config.yaml
n_layer: 11
d_model: 384
n_head: 6
n_kv_head: 1
head_dim: 64
d_mlp: 768
vocab_size: 4096
activation: "swiglu"
norm: "rmsnorm"
norm_place: "pre"
norm_eps: 1e-05
positions: "rope"
rope_base: 100000.0
rope_fraction: 1.0
qk_norm: true
attn_scale: 0.125
bias: "none"
tie_embeddings: false
parallel_block: false
init: "trunc"
init_std_qkv: 0.0236
init_std_o: 0.0
init_std_up: 0.0236
init_std_down: 0.0
optimizer: "muon_variant"
lr: 0.0177
lr_mult_down: 2.0
beta1: 0.9
lr_head: 0.00771
warmup_steps: 72
schedule: "wsd"
decay_fraction: 1.0
decay_shape: "linear"
final_lr_fraction: 0.0
batch_tokens: 131072
seq_len: 2048
doc_mask: true
train_tokens: 625200000
steps: 4770
dataset: "wikipedia_en"
Each number is 50 + 12 x the weight over its row's rms, rounded and kept within 0 to 99. Layers, rows and columns count from 0. The size before them is the row's rms in percent of the matrix's.

# o: layer 8 attention output (transposed), 384x384, rms 0.11, rows 37-40,100-104,164-168,228-232,292-296,356-360, columns 96-191
# v: layer 8 attention value, 64x384, rms 0.164, rows 37-40, columns 96-191
o100 092:43 38 61 39 70 46 67 45 44 46 79 34 14 50 30 40 52 57 40 46 56 28 42 55 49 61 45 38 62 46 24 53 43 47 48 26 71 46 19 55 57 63 34 46 38 50 55 18 32 42 65 52 44 49 36 42 43 52 53 35 40 52 48 58 54 61 43 26 56 45 35 53 54 54 49 31 54 40 49 59 41 34 36 49 52 58 49 50 48 45 60 48 39 55 69 47
o164 091:21 66 33 64 50 46 52 36 69 46 57 45 53 44 42 47 61 53 38 64 37 71 35 49 54 55 43 63 62 50 57 39 55 47 53 38 51 54 34 40 61 44 39 39 41 45 49 68 62 53 46 72 50 65 47 53 62 59 46 50 51 73 61 32 60 48 57 68 40 66 44 45 79 56 53 33 49 74 17 51 50 35 51 40 41 29 50 53 68 45 68 34 39 58 47 51
o228 103:57 44 63 32 69 68 65 67 53 42 41 54 34 77 66 56 38 41 35 63 59 45 60 45 41 40 50 33 69 57 52 46 40 48 45 49 55 58 51 62 47 41 40 41 53 60 56 32 37 32 68 27 42 66 52 56 36 59 43 38 35 51 34 59 68 41 45 32 50 41 43 58 66 48 55 65 50 37 55 52 46 54 52 45 43 10 66 30 28 69 49 62 53 33 31 40
o292 110:65 47 52 44 54 49 57 50 46 53 64 34 44 43 46 41 47 69 42 25 38 61 61 46 47 45 68 42 59 22 48 62 48 38 32 43 42 40 42 43 54 51 38 69 45 35 69 47 65 56 55 64 34 49 36 77 62 50 49 69 68 58 30 73 32 42 65 63 52 29 46 52 48 42 28 64 61 45 61 69 46 29 60 62 50 67 44 31 52 36 45 64 68 39 46 46
o356 091:32 66 58 80 44 50 46 36 31 31 51 68 65 63 58 52 38 49 39 37 68 41 33 57 66 58 67 50 50 56 49 43 62 44 51 33 54 41 32 33 42 57 63 59 68 40 32 60 61 56 53 51 39 79 68 60 62 76 56 47 42 24 35 60 58 26 50 40 40 50 51 28 61 48 58 51 38 59 38 51 34 70 52 54 64 52 58 31 56 49 65 68 29 49 59 42
v37 099:46 76 69 46 72 37 61 38 54 64 56 59 49 37 37 46 63 30 59 54 56 39 50 44 41 49 79 38 63 50 32 40 30 53 54 46 67 36 80 33 39 51 54 47 53 40 61 40 36 66 47 65 47 26 60 51 43 60 43 67 40 63 54 27 54 59 51 64 54 48 60 36 56 60 63 46 44 41 27 50 61 39 36 46 43 53 57 45 70 49 47 57 56 58 53 47
o37 097:47 30 50 61 69 37 54 29 64 51 53 56 63 60 42 46 44 50 30 45 44 52 62 58 45 37 47 52 45 58 49 51 30 61 53 54 43 53 60 44 33 43 26 76 40 40 48 60 40 27 44 40 46 44 65 56 35 53 64 48 50 64 46 29 61 49 35 76 27 58 47 35 47 32 44 47 38 66 68 48 50 65 64 39 43 45 44 46 49 54 59 48 52 67 36 37
o101 098:49 56 49 45 52 61 53 57 39 45 26 38 71 50 44 27 61 57 61 27 56 68 47 51 62 60 73 17 47 61 40 35 68 45 46 64 56 44 56 58 55 62 49 53 57 57 60 36 50 62 67 62 55 37 50 66 63 62 44 88 62 65 35 52 31 60 34 64 57 32 45 61 65 62 53 54 50 42 57 64 49 63 51 35 51 52 58 23 48 30 37 39 57 48 56 58
o165 099:52 37 45 68 44 58 48 18 64 58 60 42 30 35 50 61 50 49 56 64 76 57 50 54 62 40 64 59 50 34 37 43 41 59 65 80 39 70 47 40 53 43 59 37 52 63 46 60 55 55 35 48 49 45 38 75 39 83 54 35 24 55 22 40 32 50 42 67 53 46 50 39 50 73 49 50 43 52 46 53 43 63 39 39 69 63 41 54 60 49 53 50 38 29 33 52
o229 105:49 36 36 60 42 45 55 60 61 43 55 38 56 53 68 42 71 48 57 50 42 40 48 57 45 22 51 55 69 50 69 56 63 40 56 36 49 54 54 40 42 59 21 55 57 47 43 45 42 58 58 62 47 47 59 49 47 36 51 47 73 50 41 59 57 56 64 49 42 51 55 53 54 73 55 48 46 37 51 56 60 53 41 38 45 49 41 50 46 44 48 44 54 61 80 67
o293 113:55 59 22 50 61 39 55 42 69 42 61 37 50 34 43 48 52 33 48 53 38 52 53 42 56 58 55 43 47 60 43 31 36 60 55 26 46 48 64 37 26 33 31 29 50 27 62 45 60 36 57 66 63 55 37 54 58 32 38 52 44 44 67 39 68 37 54 44 39 58 32 62 57 30 55 60 60 42 34 59 28 14 70 34 38 41 41 32 54 40 44 60 51 44 57 46
o357 094:55 40 70 56 34 47 52 46 48 51 38 54 45 18 25 30 53 52 43 47 58 48 36 38 34 42 58 58 54 52 29 60 50 44 48 56 41 51 25 36 78 57 47 23 40 52 53 55 52 32 60 38 40 48 54 59 55 72 45 42 33 57 30 62 50 47 34 46 61 50 57 66 58 58 59 38 76 25 46 46 37 41 54 56 69 62 63 67 43 44 44 54 43 28 40 58
v38 100:37 40 53 41 63 53 47 72 45 49 38 51 25 40 58 61 66 50 35 62 47 65 52 56 56 65 73 26 39 56 62 41 40 68 45 63 47 65 60 45 37 49 36 58 38 43 47 46 42 69 60 58 56 38 66 28 63 57 56 43 40 51 47 39 52 55 68 31 66 48 58 47 49 51 23 62 70 62 35 64 52 51 53 50 44 67 45 43 50 56 38 69 54 32 63 51
o38 096:61 53 52 32 45 60 49 58 44 65 27 48 61 83 59 79 48 70 59 51 45 57 55 27 37 41 68 39 47 44 67 57 50 53 61 42 36 57 42 36 76 56 44 37 59 62 39 38 76 79 46 42 43 39 40 71 58 59 25 45 60 52 74 51 51 49 46 29 56 55 46 39 43 59 56 62 56 40 37 49 73 59 42 42 50 51 43 31 77 36 45 64 53 59 58 33
o102 085:55 45 60 74 51 30 48 52 61 57 65 55 56 64 44 57 39 29 49 40 47 38 36 72 67 52 40 37 56 67 39 72 42 52 46 70 63 53 43 40 41 41 45 42 45 45 51 50 69 55 67 31 40 41 43 43 51 38 69 70 39 52 48 40 54 60 62 45 60 61 48 65 52 57 39 17 47 51 44 73 38 39 66 68 45 59 38 62 48 75 35 42 44 76 55 59
o166 100:30 51 40 40 64 40 58 65 66 61 29 32 57 56 30 61 50 47 50 45 51 67 65 49 34 38 44 50 46 59 63 57 50 49 63 51 45 63 51 57 53 66 64 62 42 59 70 26 46 68 43 35 54 51 62 60 28 40 38 43 39 52 50 53 35 50 40 56 59 54 66 48 53 50 46 40 59 70 43 48 56 42 33 39 46 65 39 70 49 32 52 81 40 71 37 64
o230 120:55 56 47 38 66 67 60 40 42 64 63 51 41 51 73 31 55 57 33 38 47 21 48 60 70 73 55 32 56 47 43 38 41 51 58 17 49 42 54 39 58 39 56 24 57 51 51 60 46 49 52 48 55 49 40 46 60 40 52 42 36 56 49 50 39 44 47 56 60 37 31 61 47 32 47 45 53 57 37 49 58 45 44 51 41 46 56 46 49 51 57 48 67 62 53 42
o294 108:49 57 71 35 54 46 58 47 53 36 32 48 42 42 51 63 48 41 39 56 47 41 26 67 68 40 60 53 47 50 41 55 57 41 40 44 68 66 62 69 48 61 35 52 35 63 29 45 46 34 60 66 41 71 57 24 54 41 44 42 33 57 50 51 68 74 40 61 45 55 43 38 41 38 38 58 30 43 28 25 59 49 53 58 64 46 24 56 35 45 50 47 55 34 58 50
o358 086:70 55 51 64 70 54 37 51 56 58 61 69 25 47 52 63 59 74 35 64 48 57 71 43 21 54 50 55 40 48 47 45 47 54 47 48 50 51 69 29 41 37 69 71 42 50 61 55 50 39 27 55 30 60 86 38 35 59 46 55 38 60 30 58 56 26 46 29 32 73 55 43 70 57 26 50 58 49 35 51 60 70 47 53 43 40 53 39 40 58 26 44 46 49 29 24
v39 096:48 46 60 27 32 43 48 48 51 35 61 49 41 44 42 43 48 34 61 45 80 58 46 36 44 50 39 40 54 50 54 53 33 68 42 48 45 56 53 47 68 76 35 57 58 53 40 86 66 53 30 56 39 61 32 58 49 76 54 49 65 32 34 50 47 43 62 38 63 45 51 50 35 55 62 54 68 53 35 28 45 52 36 60 53 48 40 55 58 34 59 49 60 51 53 81
o39 095:45 74 46 36 58 29 58 77 42 58 48 37 69 68 47 52 50 40 59 38 44 41 63 41 38 44 71 63 43 57 59 55 39 36 27 44 46 70 55 37 57 54 51 44 60 48 42 56 71 51 38 57 41 57 46 46 27 58 63 43 48 53 50 62 59 24 46 30 53 44 56 32 59 43 41 41 66 75 65 50 68 52 42 40 40 60 38 57 61 78 38 63 64 60 60 51
o103 104:70 63 27 53 59 32 54 57 48 33 57 47 69 42 58 31 52 32 66 30 50 60 28 27 36 49 47 64 56 45 49 61 73 48 43 63 57 55 33 53 63 55 47 49 44 53 43 55 64 70 55 48 65 40 38 43 43 51 37 58 38 44 40 60 49 33 47 45 63 65 63 67 44 36 58 45 53 43 39 33 40 52 47 58 49 46 69 40 41 40 56 43 66 55 34 63
o167 092:60 62 53 65 50 45 63 55 57 55 45 42 53 67 56 62 48 45 41 46 59 48 48 38 59 35 51 50 59 43 59 52 50 56 50 54 33 47 74 67 39 52 55 37 49 42 32 57 53 53 48 47 45 50 60 32 64 36 52 49 51 38 54 63 37 44 57 35 40 58 61 55 68 73 40 43 22 61 38 42 68 38 42 40 38 49 49 37 61 39 48 63 53 58 46 42
o231 109:33 46 76 38 77 47 48 69 51 39 51 42 54 55 49 39 43 56 34 50 15 55 54 61 61 26 52 61 47 42 43 31 44 56 47 43 55 47 43 56 50 40 42 73 47 65 39 51 50 38 47 42 41 34 50 48 47 63 39 47 48 45 47 52 44 65 43 55 44 57 46 54 35 36 49 34 42 58 35 42 30 50 42 48 49 25 37 56 55 75 46 33 59 65 41 65
o295 107:45 60 31 45 41 48 62 47 40 40 64 48 47 34 47 44 47 49 55 44 35 69 49 24 49 76 57 36 58 54 42 54 58 63 53 49 55 50 40 42 58 70 21 52 58 57 70 48 61 49 42 49 43 65 46 64 35 38 56 42 45 53 52 07 47 38 68 39 62 46 51 61 50 40 52 39 82 53 50 58 56 40 60 65 66 38 51 43 56 27 73 47 50 35 37 35
o359 083:57 60 33 54 44 45 68 39 25 61 51 67 59 65 72 60 59 60 59 64 26 37 37 56 40 38 46 38 18 46 60 49 61 50 56 42 59 46 29 62 58 51 33 67 57 38 48 61 66 72 29 51 23 25 61 47 54 41 65 51 78 36 67 63 51 39 51 44 49 45 49 57 48 56 48 45 22 56 46 24 28 67 72 54 43 35 39 40 42 50 56 49 34 69 63 33
v40 103:50 55 68 77 59 54 45 71 16 58 50 24 35 71 51 63 44 40 57 76 29 45 43 64 45 45 62 61 62 66 53 71 58 39 39 30 45 58 48 48 50 50 61 47 39 44 26 39 47 46 46 46 59 50 47 55 49 47 36 44 28 48 55 38 54 46 64 70 48 29 61 24 35 70 46 49 55 38 43 40 23 39 33 37 42 53 54 52 32 49 65 65 47 54 54 69
o40 094:42 33 35 38 47 32 52 40 55 57 64 47 58 51 64 35 54 63 61 64 41 62 62 56 73 36 53 57 37 47 36 53 39 47 37 43 57 50 64 30 38 58 67 63 50 44 37 56 58 71 28 39 40 78 44 56 57 54 67 57 36 58 30 55 69 49 54 26 55 37 60 44 34 48 47 61 53 35 30 35 50 51 36 53 54 51 37 63 42 52 51 48 36 33 34 57
o104 100:54 48 53 63 68 57 53 31 58 57 51 65 68 42 53 43 34 44 40 78 60 49 64 66 51 50 39 49 55 51 50 52 93 39 48 50 52 33 69 56 48 34 65 39 59 56 64 53 48 31 55 41 47 54 67 53 73 33 45 52 71 64 32 34 47 41 57 59 34 65 56 37 77 31 54 54 49 65 50 43 47 49 70 51 52 43 52 44 54 64 49 43 77 43 60 66
o168 086:58 21 67 50 37 63 28 46 55 51 57 35 60 64 51 51 59 37 32 65 55 34 43 50 38 49 55 53 65 39 47 81 49 61 49 24 57 54 57 52 60 75 38 38 54 55 43 31 52 46 53 45 57 42 41 11 63 66 47 57 41 57 56 48 60 55 52 70 63 50 51 45 52 38 39 72 58 44 53 51 32 43 40 64 67 51 53 53 41 29 50 50 40 59 44 77
o232 130:58 77 57 40 65 15 60 18 69 55 60 38 56 52 66 38 65 62 37 55 40 60 42 39 42 42 58 46 31 25 51 50 54 51 84 59 57 60 57 50 49 32 55 64 33 36 46 64 60 41 42 57 55 39 46 44 62 64 54 57 42 41 51 52 35 50 38 25 50 71 53 71 75 58 35 56 66 40 54 54 67 58 45 37 47 71 55 36 26 64 37 51 36 53 36 32
o296 097:42 20 36 47 44 43 62 60 40 66 61 40 51 45 55 43 53 39 61 70 60 53 59 35 56 67 61 37 45 52 47 53 30 51 42 37 58 52 59 51 56 78 59 50 41 50 57 35 51 46 58 46 42 62 37 56 63 54 43 39 38 53 29 43 59 59 54 41 48 53 43 41 48 53 39 56 68 66 51 62 25 37 48 63 58 48 55 33 32 42 55 40 77 50 57 56
o360 087:65 38 53 69 38 70 20 47 63 32 51 31 50 56 37 76 60 31 38 74 46 54 25 77 49 34 77 57 62 59 58 59 46 53 55 46 61 36 42 54 57 24 44 31 38 60 55 40 38 65 55 47 57 58 66 52 53 55 49 45 29 55 61 49 59 48 54 45 38 49 44 33 53 30 44 30 59 44 57 59 52 48 40 53 46 68 54 45 20 54 48 54 56 53 47 54